Each number is 200 + 20 x the weight over its row's rms, rounded and kept within 0 to 999. Layers, rows and columns count from 0. The size before them is the row's rms in percent of the matrix's.

# layer 8 MLP down (transposed), 640x160, rms 0.0765, rows 537-558, columns 0-159
107,199,194,177,213,237,174,187,215,200,173,197,191,232,203,214,203,192,209,184,214,194,179,198,177,211,204,174,193,207,167,209,221,190,207,222,172,190,195,179,187,206,194,216,180,174,221,229,198,189,206,193,136,193,224,190,217,205,200,199,230,170,170,245,189,214,167,186,143,190,192,217,182,220,198,189,201,169,219,199,186,219,190,169,204,223,212,215,199,218,168,218,180,212,199,204,225,219,198,229,181,187,220,206,221,234,190,214,199,218,202,257,199,186,186,187,198,216,209,237,195,175,241,159,239,218,190,186,197,189,210,202,214,161,229,225,207,231,231,214,217,189,183,199,197,182,192,196,189,208,202,216,175,201,227,194,191,210,242,196,185
098,202,215,225,178,163,181,186,172,218,196,196,184,166,181,221,199,213,190,197,208,236,152,161,199,185,204,247,181,204,181,161,212,196,204,206,222,187,187,214,170,213,209,199,182,169,182,222,170,206,211,204,211,164,202,199,173,239,193,187,205,208,211,181,204,213,211,161,212,208,184,171,207,203,209,218,218,218,210,191,175,215,212,219,206,192,178,184,187,204,184,177,183,200,211,175,209,225,204,142,201,202,217,233,212,197,200,192,223,198,181,215,196,203,217,156,167,195,168,185,187,202,181,188,192,237,213,219,182,222,196,201,224,214,199,204,207,200,210,197,207,190,216,244,214,139,162,174,239,206,193,198,183,195,239,197,207,199,189,219,181
085,196,206,214,232,242,200,156,215,206,236,197,236,245,211,189,173,210,212,203,193,208,184,212,179,222,237,177,213,207,235,217,223,197,171,199,204,182,182,166,207,198,187,237,170,186,252,190,178,196,195,201,208,240,174,182,202,172,200,165,210,213,221,193,193,199,178,213,180,203,180,229,195,219,227,213,188,188,187,231,191,206,204,235,189,228,236,171,212,185,169,178,215,215,176,225,219,200,194,215,211,180,179,198,184,198,192,214,200,206,224,197,167,216,215,181,215,162,226,216,194,218,215,188,189,201,207,193,207,213,184,200,197,193,197,195,192,169,170,201,223,189,191,175,189,168,191,216,193,234,192,228,176,252,189,201,204,205,206,234,199
108,190,210,188,184,202,203,196,191,187,189,175,184,226,211,181,206,225,206,223,220,220,168,221,220,216,193,186,187,171,174,218,209,225,169,186,207,198,204,170,198,217,184,184,197,189,202,187,223,190,183,183,227,229,180,197,240,174,228,205,164,207,190,205,176,212,240,209,164,187,193,208,174,213,222,213,180,163,208,169,155,173,175,152,214,217,227,196,223,185,223,200,193,190,183,242,227,206,219,184,205,158,200,197,210,209,178,197,192,203,202,199,199,233,176,212,271,205,229,218,203,199,209,188,216,219,219,217,173,203,196,214,196,221,187,185,192,185,193,231,194,189,180,223,202,199,191,194,216,178,242,183,231,214,205,204,228,230,217,187,201
100,189,180,176,204,192,201,194,192,184,202,209,196,195,187,185,207,197,199,224,228,215,169,189,173,164,191,202,214,162,183,217,178,182,203,223,216,184,192,230,182,211,212,190,214,189,199,200,236,205,240,215,229,191,181,199,258,151,200,176,208,228,229,243,193,208,214,213,163,211,194,245,193,208,207,195,210,238,212,209,215,237,204,187,187,202,203,223,189,204,199,224,212,171,195,197,243,179,213,185,178,182,198,194,213,180,213,231,194,187,196,193,201,183,187,206,229,182,234,200,178,152,218,184,163,218,181,189,186,183,186,214,210,183,202,206,189,204,195,192,201,182,192,163,235,197,215,154,195,161,222,206,172,237,195,188,188,193,224,212,180
095,130,157,157,175,227,224,189,227,188,206,176,180,200,192,209,226,203,169,189,220,208,203,217,231,214,205,180,187,212,233,215,214,199,203,200,196,172,204,199,185,193,184,219,203,174,212,184,190,190,187,170,194,197,205,193,190,237,208,193,210,217,232,195,217,230,205,228,189,175,232,176,230,189,219,183,198,197,175,195,199,197,171,177,222,193,209,185,213,197,213,208,198,190,216,199,223,203,196,168,220,169,227,227,213,232,183,210,208,197,203,213,195,208,188,183,193,178,208,202,165,217,190,214,192,200,251,199,223,210,214,200,231,209,237,175,172,271,183,228,180,209,198,203,200,196,219,173,231,214,226,189,181,234,205,209,186,220,184,204,214
097,218,170,233,207,196,199,192,207,184,195,193,209,200,159,207,172,182,168,185,192,188,189,204,205,187,206,196,197,228,209,193,260,205,230,217,208,200,191,186,189,209,168,203,203,178,203,194,179,198,167,187,184,183,230,185,240,213,201,218,172,194,197,214,166,204,192,210,184,209,210,233,165,188,171,174,180,220,215,201,209,231,197,211,211,142,165,244,197,204,189,210,194,189,226,186,154,225,216,181,207,200,192,242,233,194,198,214,217,205,188,222,146,198,220,174,185,198,202,221,258,180,198,197,198,177,212,179,193,211,187,186,221,221,186,188,225,210,196,187,207,207,174,185,193,200,168,219,208,176,181,215,220,207,206,228,208,216,178,228,201
032,230,173,175,211,149,221,185,192,206,212,223,196,179,171,184,228,149,209,215,212,199,147,225,232,179,211,204,224,202,173,205,238,168,218,188,210,168,162,182,173,168,195,197,211,185,213,189,203,213,213,204,146,156,192,208,208,230,195,198,184,186,190,170,211,217,194,181,188,208,151,211,210,222,177,188,221,195,171,187,230,203,232,219,209,192,198,207,208,190,212,218,184,201,201,204,171,199,197,205,145,191,204,208,179,201,190,209,195,201,197,188,194,193,206,190,208,213,183,156,179,202,210,199,213,210,219,171,225,240,159,202,235,203,196,209,196,209,198,212,168,190,207,176,190,201,187,193,214,222,193,217,190,184,179,216,188,217,192,214,217
086,194,237,191,233,213,200,176,193,192,212,208,212,216,189,211,188,222,220,236,198,164,186,219,177,198,205,180,202,203,216,175,207,203,192,217,234,194,245,195,192,183,198,194,180,182,234,200,190,193,181,204,211,226,201,167,178,199,211,203,214,176,191,188,197,211,197,265,192,186,186,169,165,178,212,176,214,219,170,178,223,200,205,144,183,220,205,194,201,215,196,207,200,219,205,214,216,224,229,186,207,163,222,189,180,196,177,175,201,230,213,196,183,179,193,174,237,176,244,210,207,240,211,225,203,221,192,191,206,205,197,214,194,192,203,214,179,177,177,203,201,186,230,206,200,183,220,187,215,244,208,187,182,257,210,194,208,213,227,224,158
116,178,183,190,184,162,198,215,198,190,198,180,186,201,231,183,173,222,221,211,241,178,215,190,201,156,238,153,200,233,216,185,212,219,215,201,240,189,175,191,201,195,204,206,180,202,184,197,240,224,207,199,170,197,202,211,200,219,227,165,203,174,205,217,195,180,191,177,240,187,165,223,220,173,213,195,216,194,194,223,164,248,198,207,247,199,208,189,170,178,170,196,198,215,202,204,185,193,185,179,198,221,194,179,205,196,208,189,173,218,195,199,210,231,179,182,221,215,198,180,230,209,168,179,214,222,230,215,217,208,199,201,169,217,216,199,210,150,163,226,228,190,201,193,204,214,194,224,201,181,237,187,220,198,211,190,196,193,178,203,214
104,191,197,188,205,194,217,188,167,212,157,199,209,237,163,209,206,194,264,233,214,232,162,197,159,202,197,201,213,191,192,199,243,224,197,190,182,237,201,198,216,195,183,211,181,190,208,224,214,210,200,200,208,160,184,234,180,186,204,205,206,179,197,200,235,191,200,198,166,227,190,236,198,189,207,204,212,193,207,207,206,189,155,257,225,181,213,211,160,182,210,190,186,210,208,203,187,200,183,230,196,197,183,176,173,209,202,188,191,188,185,186,189,182,191,161,188,194,218,203,205,228,227,177,208,216,163,211,193,173,207,188,214,174,247,222,167,211,203,187,183,168,195,202,209,205,204,167,200,187,169,220,219,218,189,174,208,211,228,200,193
109,163,181,169,202,200,199,193,203,196,181,200,184,211,190,236,249,184,180,221,205,181,182,226,219,196,137,204,186,205,182,198,200,175,178,171,214,216,214,221,154,193,169,223,214,190,204,190,220,168,234,179,193,187,183,238,218,186,180,210,207,208,251,166,182,164,198,182,203,203,210,216,197,209,208,201,180,199,193,206,183,223,200,234,214,194,189,215,203,198,203,199,195,184,181,199,194,183,153,184,214,204,167,208,238,210,175,247,189,188,198,221,218,183,222,240,207,212,204,177,209,194,200,196,213,191,215,229,197,214,184,181,174,200,204,213,171,207,192,207,186,215,226,215,215,194,139,186,162,191,211,191,216,216,190,203,206,237,205,208,205
102,198,224,203,203,199,203,195,225,204,200,219,207,220,191,211,220,189,210,190,186,229,211,182,222,175,207,221,226,184,188,212,217,217,194,178,209,206,205,170,221,215,194,178,243,174,235,159,223,208,172,231,212,212,206,182,213,255,212,162,169,185,199,205,229,175,188,200,205,209,213,190,173,204,166,207,207,211,193,218,159,209,210,227,205,222,164,193,203,232,222,172,251,191,197,199,198,214,186,202,201,190,213,202,225,179,194,207,197,175,205,187,203,173,168,193,204,212,192,235,202,227,214,216,253,244,234,153,208,171,194,216,194,215,211,254,189,181,192,167,209,203,209,181,194,206,217,198,214,201,194,207,218,198,193,186,215,202,240,210,199
096,203,208,205,216,198,230,184,169,238,189,184,184,193,224,195,201,186,174,220,218,202,185,207,205,224,226,234,202,210,206,187,211,185,199,193,226,177,208,201,202,196,190,184,192,216,198,196,174,187,199,193,229,191,195,186,175,189,190,217,194,173,151,174,183,199,179,206,162,226,188,163,200,195,198,230,194,190,184,213,192,210,205,217,198,176,190,210,205,183,229,196,218,204,207,168,172,221,197,161,191,230,212,201,187,205,173,177,186,208,198,183,190,147,187,182,195,223,186,182,218,245,198,200,195,219,202,232,179,219,164,199,244,227,194,188,209,226,212,173,167,236,210,215,205,163,177,199,183,203,212,189,271,198,169,213,233,235,196,225,214
105,210,189,174,163,198,186,206,185,194,180,196,169,198,220,161,213,186,204,202,182,228,192,217,210,203,191,207,207,199,215,199,221,179,172,197,177,204,236,209,193,213,134,179,201,195,189,150,218,186,220,181,226,199,218,209,199,176,198,187,212,199,218,192,210,200,218,217,223,199,191,198,231,214,185,207,245,203,213,204,182,187,191,220,179,147,215,195,211,240,201,217,188,176,188,196,218,199,206,193,177,195,221,200,198,194,231,165,186,205,210,194,237,216,186,203,187,209,200,204,228,246,193,229,187,187,179,231,224,186,174,211,160,221,194,167,160,217,218,175,238,184,179,229,174,177,208,221,217,205,194,224,199,203,215,168,208,187,209,237,185
093,231,200,193,189,186,184,213,213,213,192,208,197,176,216,203,199,198,191,226,200,212,240,223,204,182,202,216,142,172,202,233,204,219,199,154,201,220,180,201,204,197,222,180,193,208,224,198,222,186,185,189,237,210,195,203,253,176,213,212,220,178,193,205,158,207,247,192,192,200,192,174,176,210,168,206,182,203,185,201,191,196,203,182,202,216,178,210,198,198,187,200,171,222,208,208,200,199,211,208,203,182,215,186,235,185,210,145,227,221,200,211,230,213,230,244,210,208,152,177,216,206,189,209,176,160,193,160,147,212,184,236,175,193,212,215,222,205,221,226,184,211,200,200,203,170,207,196,188,187,210,206,212,188,223,216,225,208,180,179,202
088,175,189,188,223,198,202,173,216,193,213,190,221,224,221,174,222,183,209,224,240,227,231,184,213,264,189,204,195,205,201,233,187,235,204,209,217,185,213,197,223,246,191,207,176,198,213,200,186,197,210,179,230,177,206,203,203,180,214,191,209,209,208,217,217,204,205,228,206,196,216,219,202,211,207,205,208,216,172,211,209,212,209,161,202,190,258,213,203,177,229,186,168,208,192,202,225,196,204,182,204,168,187,189,186,236,170,254,183,201,193,185,207,236,202,184,222,185,201,201,172,187,203,211,197,193,211,210,207,183,202,180,224,200,220,223,207,206,184,194,229,214,201,209,166,222,192,231,160,210,205,231,196,260,144,191,205,217,204,201,212
095,234,192,200,194,178,199,181,169,190,219,208,198,189,200,204,230,187,191,201,202,193,242,206,183,224,198,175,196,211,197,163,213,211,211,179,219,156,170,192,194,206,196,189,222,193,178,208,199,206,195,211,198,198,209,208,196,184,187,221,172,211,211,185,247,173,201,225,214,212,202,205,178,212,215,197,213,194,234,201,154,193,179,231,206,203,226,181,210,262,222,186,229,233,190,199,232,201,214,222,185,188,206,183,169,192,170,221,185,215,213,178,192,225,192,208,191,229,187,174,200,218,207,198,247,200,204,211,225,224,208,226,230,189,170,206,154,193,215,205,178,175,203,200,211,159,219,167,211,154,227,173,185,199,197,238,180,187,200,191,231
088,178,228,206,235,248,212,165,185,225,209,198,250,202,168,185,207,219,211,203,213,193,211,180,184,251,171,198,217,192,213,227,220,202,188,211,211,198,183,207,201,163,205,212,193,215,215,202,202,210,229,190,189,229,184,199,199,161,178,178,193,183,216,192,161,188,180,240,198,189,204,225,198,198,217,209,186,194,215,201,208,210,204,256,206,206,218,191,210,238,205,203,215,217,214,216,193,201,202,196,196,184,184,179,192,206,213,187,196,193,223,185,176,211,208,203,205,198,237,205,224,208,196,216,206,192,183,195,213,184,237,201,200,196,169,217,212,199,200,196,215,145,189,188,213,192,206,218,197,196,189,199,174,259,118,176,205,239,197,209,210
105,175,160,199,197,222,197,193,210,207,193,185,164,185,173,207,240,190,192,204,206,201,190,201,200,209,177,188,187,190,214,212,209,185,213,204,211,183,213,208,199,198,203,189,165,230,212,185,174,213,175,227,260,186,215,207,192,186,222,185,197,211,177,177,224,160,203,230,214,252,201,198,179,219,202,226,191,180,205,200,188,199,222,178,211,210,193,171,222,176,201,229,171,229,208,179,217,202,187,202,219,215,205,169,180,169,200,190,204,200,212,218,198,215,207,157,164,221,192,203,222,215,194,189,179,183,152,207,192,227,193,207,207,195,199,225,194,211,144,231,208,142,196,212,187,155,199,232,209,219,197,182,202,218,177,233,162,205,204,210,200
113,201,199,176,207,210,178,194,173,207,187,212,188,192,198,223,206,209,207,214,200,222,198,214,180,213,186,206,194,180,173,212,197,190,219,185,230,206,186,222,193,203,189,194,240,199,190,185,193,185,231,201,240,193,185,204,214,170,186,174,198,195,202,179,202,213,195,157,195,212,231,216,167,210,229,192,223,207,198,201,139,205,224,203,165,222,194,218,204,185,227,191,234,210,224,196,206,216,221,206,205,181,187,159,197,210,210,222,169,171,171,243,176,199,223,171,204,214,245,180,160,222,201,200,227,227,183,222,224,228,191,195,237,195,181,195,176,221,207,189,191,202,259,218,227,182,187,174,238,175,217,216,163,192,180,215,202,205,199,180,199
086,188,193,237,197,187,198,187,188,232,206,171,162,228,186,195,239,179,207,237,209,190,190,222,202,180,173,196,180,212,217,215,222,201,183,196,211,234,211,227,181,209,188,209,210,205,200,216,206,197,191,183,206,220,221,211,206,224,219,247,204,172,236,196,186,203,176,193,232,175,201,201,191,177,235,209,203,203,195,214,188,195,168,210,224,207,262,218,150,213,220,191,182,187,189,196,202,188,153,223,206,211,193,189,216,178,180,204,213,209,143,212,161,197,181,208,235,216,195,231,195,206,179,211,189,166,189,214,180,204,205,190,179,191,173,177,216,199,216,206,180,176,222,206,216,172,209,188,207,207,186,189,170,241,183,216,174,222,228,197,213
# layer 8 MLP up, 640x160, rms 0.0662, rows 538-559, columns 0-159
096,168,183,204,170,195,232,228,212,184,200,203,175,209,224,180,208,182,200,189,194,200,250,217,232,198,189,182,228,172,204,221,217,170,225,216,196,225,210,208,236,231,177,224,207,223,213,210,199,229,190,192,223,216,218,218,210,222,182,235,208,197,192,209,203,210,176,206,226,244,218,181,188,203,186,186,176,171,187,208,215,170,196,182,188,234,217,209,193,151,243,213,185,198,191,183,148,196,205,227,194,195,191,135,191,235,219,185,203,189,187,217,207,191,202,215,222,198,203,177,183,198,204,188,233,180,171,190,175,188,211,202,176,173,227,211,170,213,197,194,212,242,212,191,201,234,212,200,178,201,195,212,212,201,202,189,233,192,191,206,222
087,183,208,192,200,199,215,215,198,172,172,255,211,204,234,170,161,204,207,186,218,182,188,224,235,224,201,180,173,177,200,183,200,192,207,222,212,211,231,202,229,208,220,180,153,221,186,197,202,212,222,228,210,244,191,193,177,211,208,194,217,198,201,191,245,189,161,197,171,204,205,205,248,170,179,172,207,214,212,204,201,168,178,166,211,194,192,220,199,179,175,211,202,181,240,192,206,261,194,163,206,199,244,208,189,195,224,209,203,203,194,171,209,198,176,173,198,176,188,207,189,199,206,212,221,212,181,228,197,213,220,191,215,195,191,207,183,211,206,201,171,222,214,188,198,188,200,195,187,194,201,204,232,187,184,178,230,199,250,197,218
111,179,217,187,199,196,204,218,180,198,161,197,199,198,230,206,193,231,234,210,197,210,207,213,190,208,211,150,229,223,184,228,216,159,225,224,178,208,235,212,178,233,252,222,194,198,175,186,193,186,231,164,207,214,210,195,211,208,184,227,190,206,150,187,172,150,232,197,170,211,187,211,196,207,188,205,185,214,212,179,219,206,199,170,188,203,211,165,201,189,215,193,168,215,209,175,218,187,177,192,197,189,193,201,206,197,190,207,208,167,235,213,233,184,222,211,214,204,183,215,201,168,201,156,198,184,196,225,184,225,218,200,186,210,241,179,195,178,173,182,173,240,179,225,207,224,182,222,224,203,220,219,200,196,207,197,191,207,216,200,217
097,201,210,199,205,218,239,193,190,183,237,181,206,182,191,243,179,228,203,195,195,171,196,193,205,193,204,170,188,244,235,191,216,173,176,229,180,192,197,196,212,197,185,261,180,207,253,221,196,184,219,202,182,222,220,200,221,228,184,192,182,204,215,181,213,200,187,223,218,209,190,197,196,204,202,192,185,224,242,169,249,188,196,180,200,194,199,194,177,189,198,177,207,165,233,232,193,187,178,185,185,202,189,211,185,180,214,242,203,207,231,217,194,187,232,230,208,206,210,236,225,240,207,231,174,193,207,219,185,218,188,203,181,215,216,212,199,170,209,213,190,214,211,180,217,188,195,190,214,186,223,202,186,152,196,194,193,161,216,189,175
098,183,215,205,218,202,243,203,179,220,184,191,181,165,240,197,194,197,192,189,192,191,197,212,192,219,196,163,193,215,196,182,186,208,207,198,176,210,198,187,177,184,225,204,197,221,191,204,189,221,181,215,224,201,215,250,170,199,210,201,228,213,204,216,169,187,187,181,199,181,208,214,200,206,200,182,241,210,231,176,216,216,227,220,206,197,217,178,192,173,186,198,188,181,230,187,186,201,205,177,226,221,199,193,223,192,243,207,201,190,162,182,204,179,191,191,170,196,163,208,184,137,210,206,210,164,176,202,190,215,203,218,198,190,222,183,201,146,210,211,212,217,188,194,241,163,200,244,186,183,218,209,222,206,187,238,237,218,194,158,223
094,210,182,157,226,190,221,223,224,166,193,183,201,170,189,177,185,187,193,190,193,184,209,192,235,177,189,181,209,196,213,181,168,209,197,216,176,225,204,197,209,215,192,231,213,200,213,217,229,173,208,205,162,189,226,193,218,192,222,218,210,194,175,209,191,220,220,155,178,207,157,180,169,204,176,194,212,233,210,181,161,236,176,184,223,196,209,206,199,204,203,177,207,228,199,224,193,188,168,222,222,228,177,188,212,213,204,241,183,205,213,217,197,214,202,239,202,204,192,208,210,226,227,215,220,211,192,205,181,211,187,209,198,259,184,167,172,187,238,192,226,204,179,191,206,213,207,186,156,191,170,177,177,189,230,178,204,177,201,212,187
044,213,268,220,199,189,205,236,241,201,212,216,178,192,219,213,190,190,201,200,209,186,216,197,197,171,215,193,197,184,206,232,199,191,190,184,166,225,230,228,204,220,204,216,180,224,213,226,219,219,229,217,170,207,218,210,186,205,189,215,221,203,170,231,189,181,214,168,205,208,210,144,220,206,177,175,197,210,209,214,216,194,173,186,178,218,216,193,231,199,206,175,217,173,172,179,184,204,184,194,193,205,175,168,225,193,234,210,209,145,198,174,206,185,233,205,153,208,191,202,212,190,214,202,201,179,213,220,194,225,203,218,168,202,227,198,191,157,204,201,197,251,181,228,184,218,192,212,187,194,203,195,216,182,218,199,214,226,213,195,224
084,177,193,210,226,223,200,203,234,183,184,204,188,178,213,204,146,219,178,219,179,223,207,221,187,208,225,199,182,200,224,182,212,230,229,208,188,212,178,187,235,205,201,194,204,173,200,192,174,223,172,167,196,207,211,203,213,186,211,212,201,190,174,196,192,203,222,176,230,193,158,156,169,210,190,205,207,207,207,208,232,205,191,162,198,196,177,218,198,205,212,191,181,183,202,202,231,186,233,171,166,195,195,198,203,201,183,161,191,205,181,238,197,210,216,222,202,221,182,232,212,183,189,181,133,218,219,203,174,174,182,203,183,207,202,212,204,162,229,223,189,223,207,201,207,218,216,234,177,209,209,220,251,213,220,208,192,182,243,209,203
121,182,228,201,168,203,226,201,210,221,206,178,200,195,205,201,188,230,221,207,208,231,176,195,208,163,214,169,188,181,243,217,210,231,171,174,201,152,195,224,213,220,204,244,172,193,191,228,186,193,176,168,192,239,204,156,234,217,210,186,210,214,211,179,197,173,221,195,226,222,169,227,195,201,195,188,230,176,213,243,209,191,196,201,178,235,181,208,202,175,227,191,200,161,209,189,167,190,213,195,179,236,206,222,199,182,203,197,214,191,214,220,198,182,209,189,176,172,197,206,218,196,189,185,171,242,209,219,201,217,196,188,173,232,242,200,214,215,178,184,213,236,190,181,191,216,225,221,177,214,220,195,209,188,186,198,200,195,206,211,202
101,217,184,195,214,159,178,222,187,216,167,197,208,226,169,169,211,202,246,183,193,173,217,179,183,169,183,196,204,166,208,200,207,168,205,220,198,224,216,181,197,207,225,219,207,211,229,234,213,226,224,218,179,175,195,235,159,197,195,220,180,187,222,229,205,205,227,182,195,172,231,196,205,213,184,153,214,224,221,205,207,194,165,190,242,177,201,196,208,182,202,191,219,211,197,187,184,229,224,197,202,196,216,202,159,198,214,188,202,203,186,181,196,215,217,240,170,189,219,214,209,188,166,207,172,176,171,199,219,204,186,176,198,196,237,212,188,176,202,195,167,188,175,182,165,231,194,227,207,206,217,223,194,196,220,191,215,197,239,191,195
103,210,224,209,222,208,218,193,190,194,221,222,195,169,192,177,219,247,199,204,227,178,189,223,204,186,181,161,197,204,231,218,233,181,169,164,196,169,210,194,218,206,199,194,174,197,190,209,212,189,235,210,151,252,255,185,205,231,177,229,197,192,219,208,172,198,206,165,205,211,213,230,198,194,168,176,216,236,198,210,204,157,223,208,194,201,182,205,216,198,229,179,229,189,201,180,187,179,191,213,235,194,187,204,195,197,205,209,225,192,170,199,171,203,236,215,214,210,172,192,221,215,182,218,172,174,219,194,205,212,192,203,173,191,192,214,201,187,198,199,208,220,169,184,200,204,223,188,179,180,198,172,182,167,217,194,214,212,243,192,219
101,208,180,194,186,196,194,223,261,177,184,222,191,228,211,206,199,199,227,199,213,214,190,210,218,179,179,190,204,219,197,198,179,206,234,195,215,215,200,197,185,185,212,193,219,194,172,229,245,177,202,192,220,185,254,214,206,188,202,186,197,197,169,189,203,191,197,154,211,186,163,179,189,195,196,192,177,239,212,173,250,230,162,217,193,200,182,188,206,202,223,160,194,200,194,193,190,190,180,201,200,236,183,213,225,234,179,193,196,210,231,174,221,204,259,203,171,209,198,252,180,201,223,190,204,223,192,157,196,179,187,221,202,208,199,191,197,200,194,193,212,200,201,201,190,216,212,199,177,213,203,184,202,207,201,144,190,193,232,181,220
093,212,215,212,204,181,153,222,205,227,183,180,168,194,190,217,150,192,205,161,192,224,197,241,193,216,195,213,170,216,221,205,174,170,228,202,227,203,194,217,193,181,230,197,191,204,195,198,188,229,216,193,192,186,199,198,179,182,178,201,205,187,187,188,194,221,215,150,226,176,210,159,188,211,161,197,240,216,198,154,179,168,215,185,188,206,206,178,223,241,191,138,166,164,215,212,217,226,186,176,178,196,186,169,195,178,196,219,204,168,194,191,224,216,205,191,195,194,198,214,185,218,179,220,174,203,203,207,183,213,184,196,218,185,192,199,162,216,213,181,201,205,199,201,217,213,170,191,199,194,222,174,205,167,227,201,186,204,188,199,212
112,186,236,188,207,174,204,197,235,194,213,204,208,224,190,235,194,218,210,198,181,198,176,180,184,184,186,226,193,214,178,187,165,187,241,202,163,223,236,230,191,188,177,207,173,205,206,191,230,193,198,168,217,199,219,206,179,174,171,224,190,188,197,206,204,218,209,164,201,206,220,186,201,185,156,176,193,205,217,182,187,217,225,190,213,237,213,207,210,212,252,202,168,208,216,232,153,193,185,196,190,227,216,170,206,247,192,192,215,182,208,178,207,183,199,201,202,167,193,176,202,186,187,205,206,212,182,224,208,181,193,192,203,170,208,188,192,194,203,173,208,200,193,207,246,222,181,172,200,158,228,182,192,145,208,207,239,204,189,195,189
093,180,229,187,155,150,172,201,211,191,192,233,193,195,170,173,189,195,190,202,229,158,168,208,215,214,161,207,168,201,199,197,188,195,224,221,180,239,198,174,181,236,240,225,205,215,225,218,206,197,212,225,202,173,208,233,165,233,184,227,189,230,211,198,196,209,192,220,180,180,194,230,202,185,213,212,226,199,221,158,185,215,199,207,177,204,195,170,213,211,178,170,214,203,175,181,202,204,212,196,180,229,207,206,178,201,184,192,182,201,193,214,207,216,198,227,206,180,209,233,187,209,193,215,183,222,204,217,171,198,227,206,178,198,205,239,214,185,211,201,246,215,192,209,177,177,198,224,201,164,201,174,195,186,231,223,179,218,202,213,224
086,184,195,205,194,191,260,179,200,199,199,206,219,234,203,220,153,232,220,207,215,218,226,212,235,212,199,214,179,201,187,193,209,229,221,182,200,184,231,241,229,253,203,194,166,205,174,220,222,204,205,184,198,206,220,194,188,222,184,169,184,180,196,219,220,197,178,200,206,192,199,183,180,159,191,194,216,212,223,239,209,192,211,165,205,193,210,215,193,202,226,180,197,188,224,156,209,201,160,197,208,168,212,229,196,198,220,206,210,164,229,204,211,173,222,182,218,177,204,205,192,178,213,216,158,192,209,248,176,174,182,194,211,185,198,187,182,201,191,186,174,202,184,170,182,216,178,199,191,200,175,201,213,212,214,208,187,209,239,202,234
091,229,188,192,222,228,226,202,206,184,183,215,161,180,220,215,222,207,196,180,196,200,193,172,218,186,188,185,199,148,179,217,196,200,205,147,222,154,201,224,211,209,201,206,222,201,171,194,225,184,199,208,182,210,190,206,188,248,227,191,203,203,172,197,206,208,233,185,180,200,214,201,209,193,191,201,227,211,223,201,172,196,208,177,226,235,164,171,209,193,214,201,226,217,218,205,201,191,212,226,206,200,209,192,184,197,188,212,224,186,164,190,221,207,221,195,219,208,184,214,217,174,167,208,210,225,201,182,216,239,205,220,185,231,176,149,167,216,188,195,190,200,221,185,203,212,209,179,206,235,231,181,168,190,214,171,171,153,227,189,228
092,181,196,187,166,198,200,195,180,192,178,194,183,197,207,190,167,195,181,239,245,206,182,212,240,193,217,235,136,160,241,238,190,205,184,221,201,207,188,224,205,212,191,183,192,196,241,211,193,183,201,195,204,226,193,174,225,165,192,201,241,190,184,227,171,177,165,192,168,195,196,198,224,206,167,188,219,248,207,184,205,203,237,184,206,201,213,219,192,189,196,205,216,206,224,234,219,191,204,206,201,196,185,217,198,185,186,164,215,180,205,181,190,205,226,215,209,185,202,213,206,192,208,202,159,217,203,170,187,184,151,233,220,215,205,210,191,203,206,185,200,206,183,212,190,183,196,222,166,184,185,186,225,196,194,207,186,209,238,170,200
105,184,217,203,222,158,191,207,227,190,198,226,188,191,196,183,222,216,181,174,192,181,189,209,213,202,229,207,173,194,208,158,201,202,236,235,203,170,216,204,208,181,206,159,178,176,208,197,188,195,220,213,207,227,223,235,173,193,203,194,216,231,152,199,208,209,179,191,205,196,182,215,255,205,223,184,258,215,165,168,238,221,188,158,192,221,205,184,216,215,207,189,210,215,182,217,210,209,164,240,216,184,212,203,226,188,232,174,202,208,213,203,176,217,217,176,178,222,195,200,248,195,196,204,187,162,210,196,206,225,213,195,181,206,216,219,186,221,220,183,211,214,187,234,190,189,183,191,196,204,186,198,211,196,198,201,205,174,217,219,230
105,219,228,204,202,188,195,248,193,175,179,209,216,220,176,182,245,209,209,215,198,181,180,185,180,204,169,191,221,186,194,178,189,201,216,177,224,201,207,213,221,220,232,225,185,208,211,214,197,211,198,216,223,188,203,200,162,197,221,224,176,186,225,224,213,217,216,198,187,203,192,199,184,193,208,219,207,197,190,198,200,205,208,137,201,213,203,164,251,166,206,203,212,169,170,195,182,187,222,221,186,184,220,166,180,215,200,206,199,180,220,201,209,182,206,204,178,223,196,207,203,205,235,163,230,201,175,206,209,193,221,184,193,203,234,197,174,160,168,203,228,233,192,172,177,195,208,234,216,182,177,205,205,174,216,180,226,200,221,187,260
084,187,202,181,181,202,246,196,234,186,212,183,141,123,192,195,224,221,182,188,208,197,235,183,226,163,204,206,189,177,234,215,221,248,202,192,201,188,187,202,204,193,218,209,196,220,218,212,218,211,171,183,189,188,195,208,166,198,212,178,164,178,193,180,163,210,208,175,182,199,223,189,225,213,208,192,199,193,217,177,204,196,190,228,196,201,176,197,213,187,215,198,196,204,188,179,209,188,237,201,220,206,200,204,193,204,202,267,213,150,215,189,204,170,197,182,218,175,135,191,211,216,197,186,188,188,204,206,190,194,194,167,183,187,210,194,178,198,205,220,200,200,178,199,208,200,224,213,216,197,196,172,198,230,186,205,208,183,174,191,207
101,210,217,250,229,212,197,179,182,223,187,182,193,179,184,204,223,214,198,191,211,236,182,177,214,205,196,190,187,204,188,207,208,175,202,195,211,190,190,159,179,171,222,205,198,225,220,188,214,244,185,205,184,174,204,216,169,185,210,257,162,196,189,196,160,188,213,176,163,227,230,215,187,227,175,224,229,186,216,178,223,194,210,206,226,201,196,218,217,189,176,208,160,194,170,217,168,196,239,231,178,187,182,219,224,235,181,202,245,182,199,226,199,184,214,217,208,200,194,180,214,197,210,192,227,198,224,200,195,206,210,193,169,200,203,214,193,196,205,226,190,185,156,186,191,217,178,193,195,192,201,192,181,185,237,231,185,192,180,167,196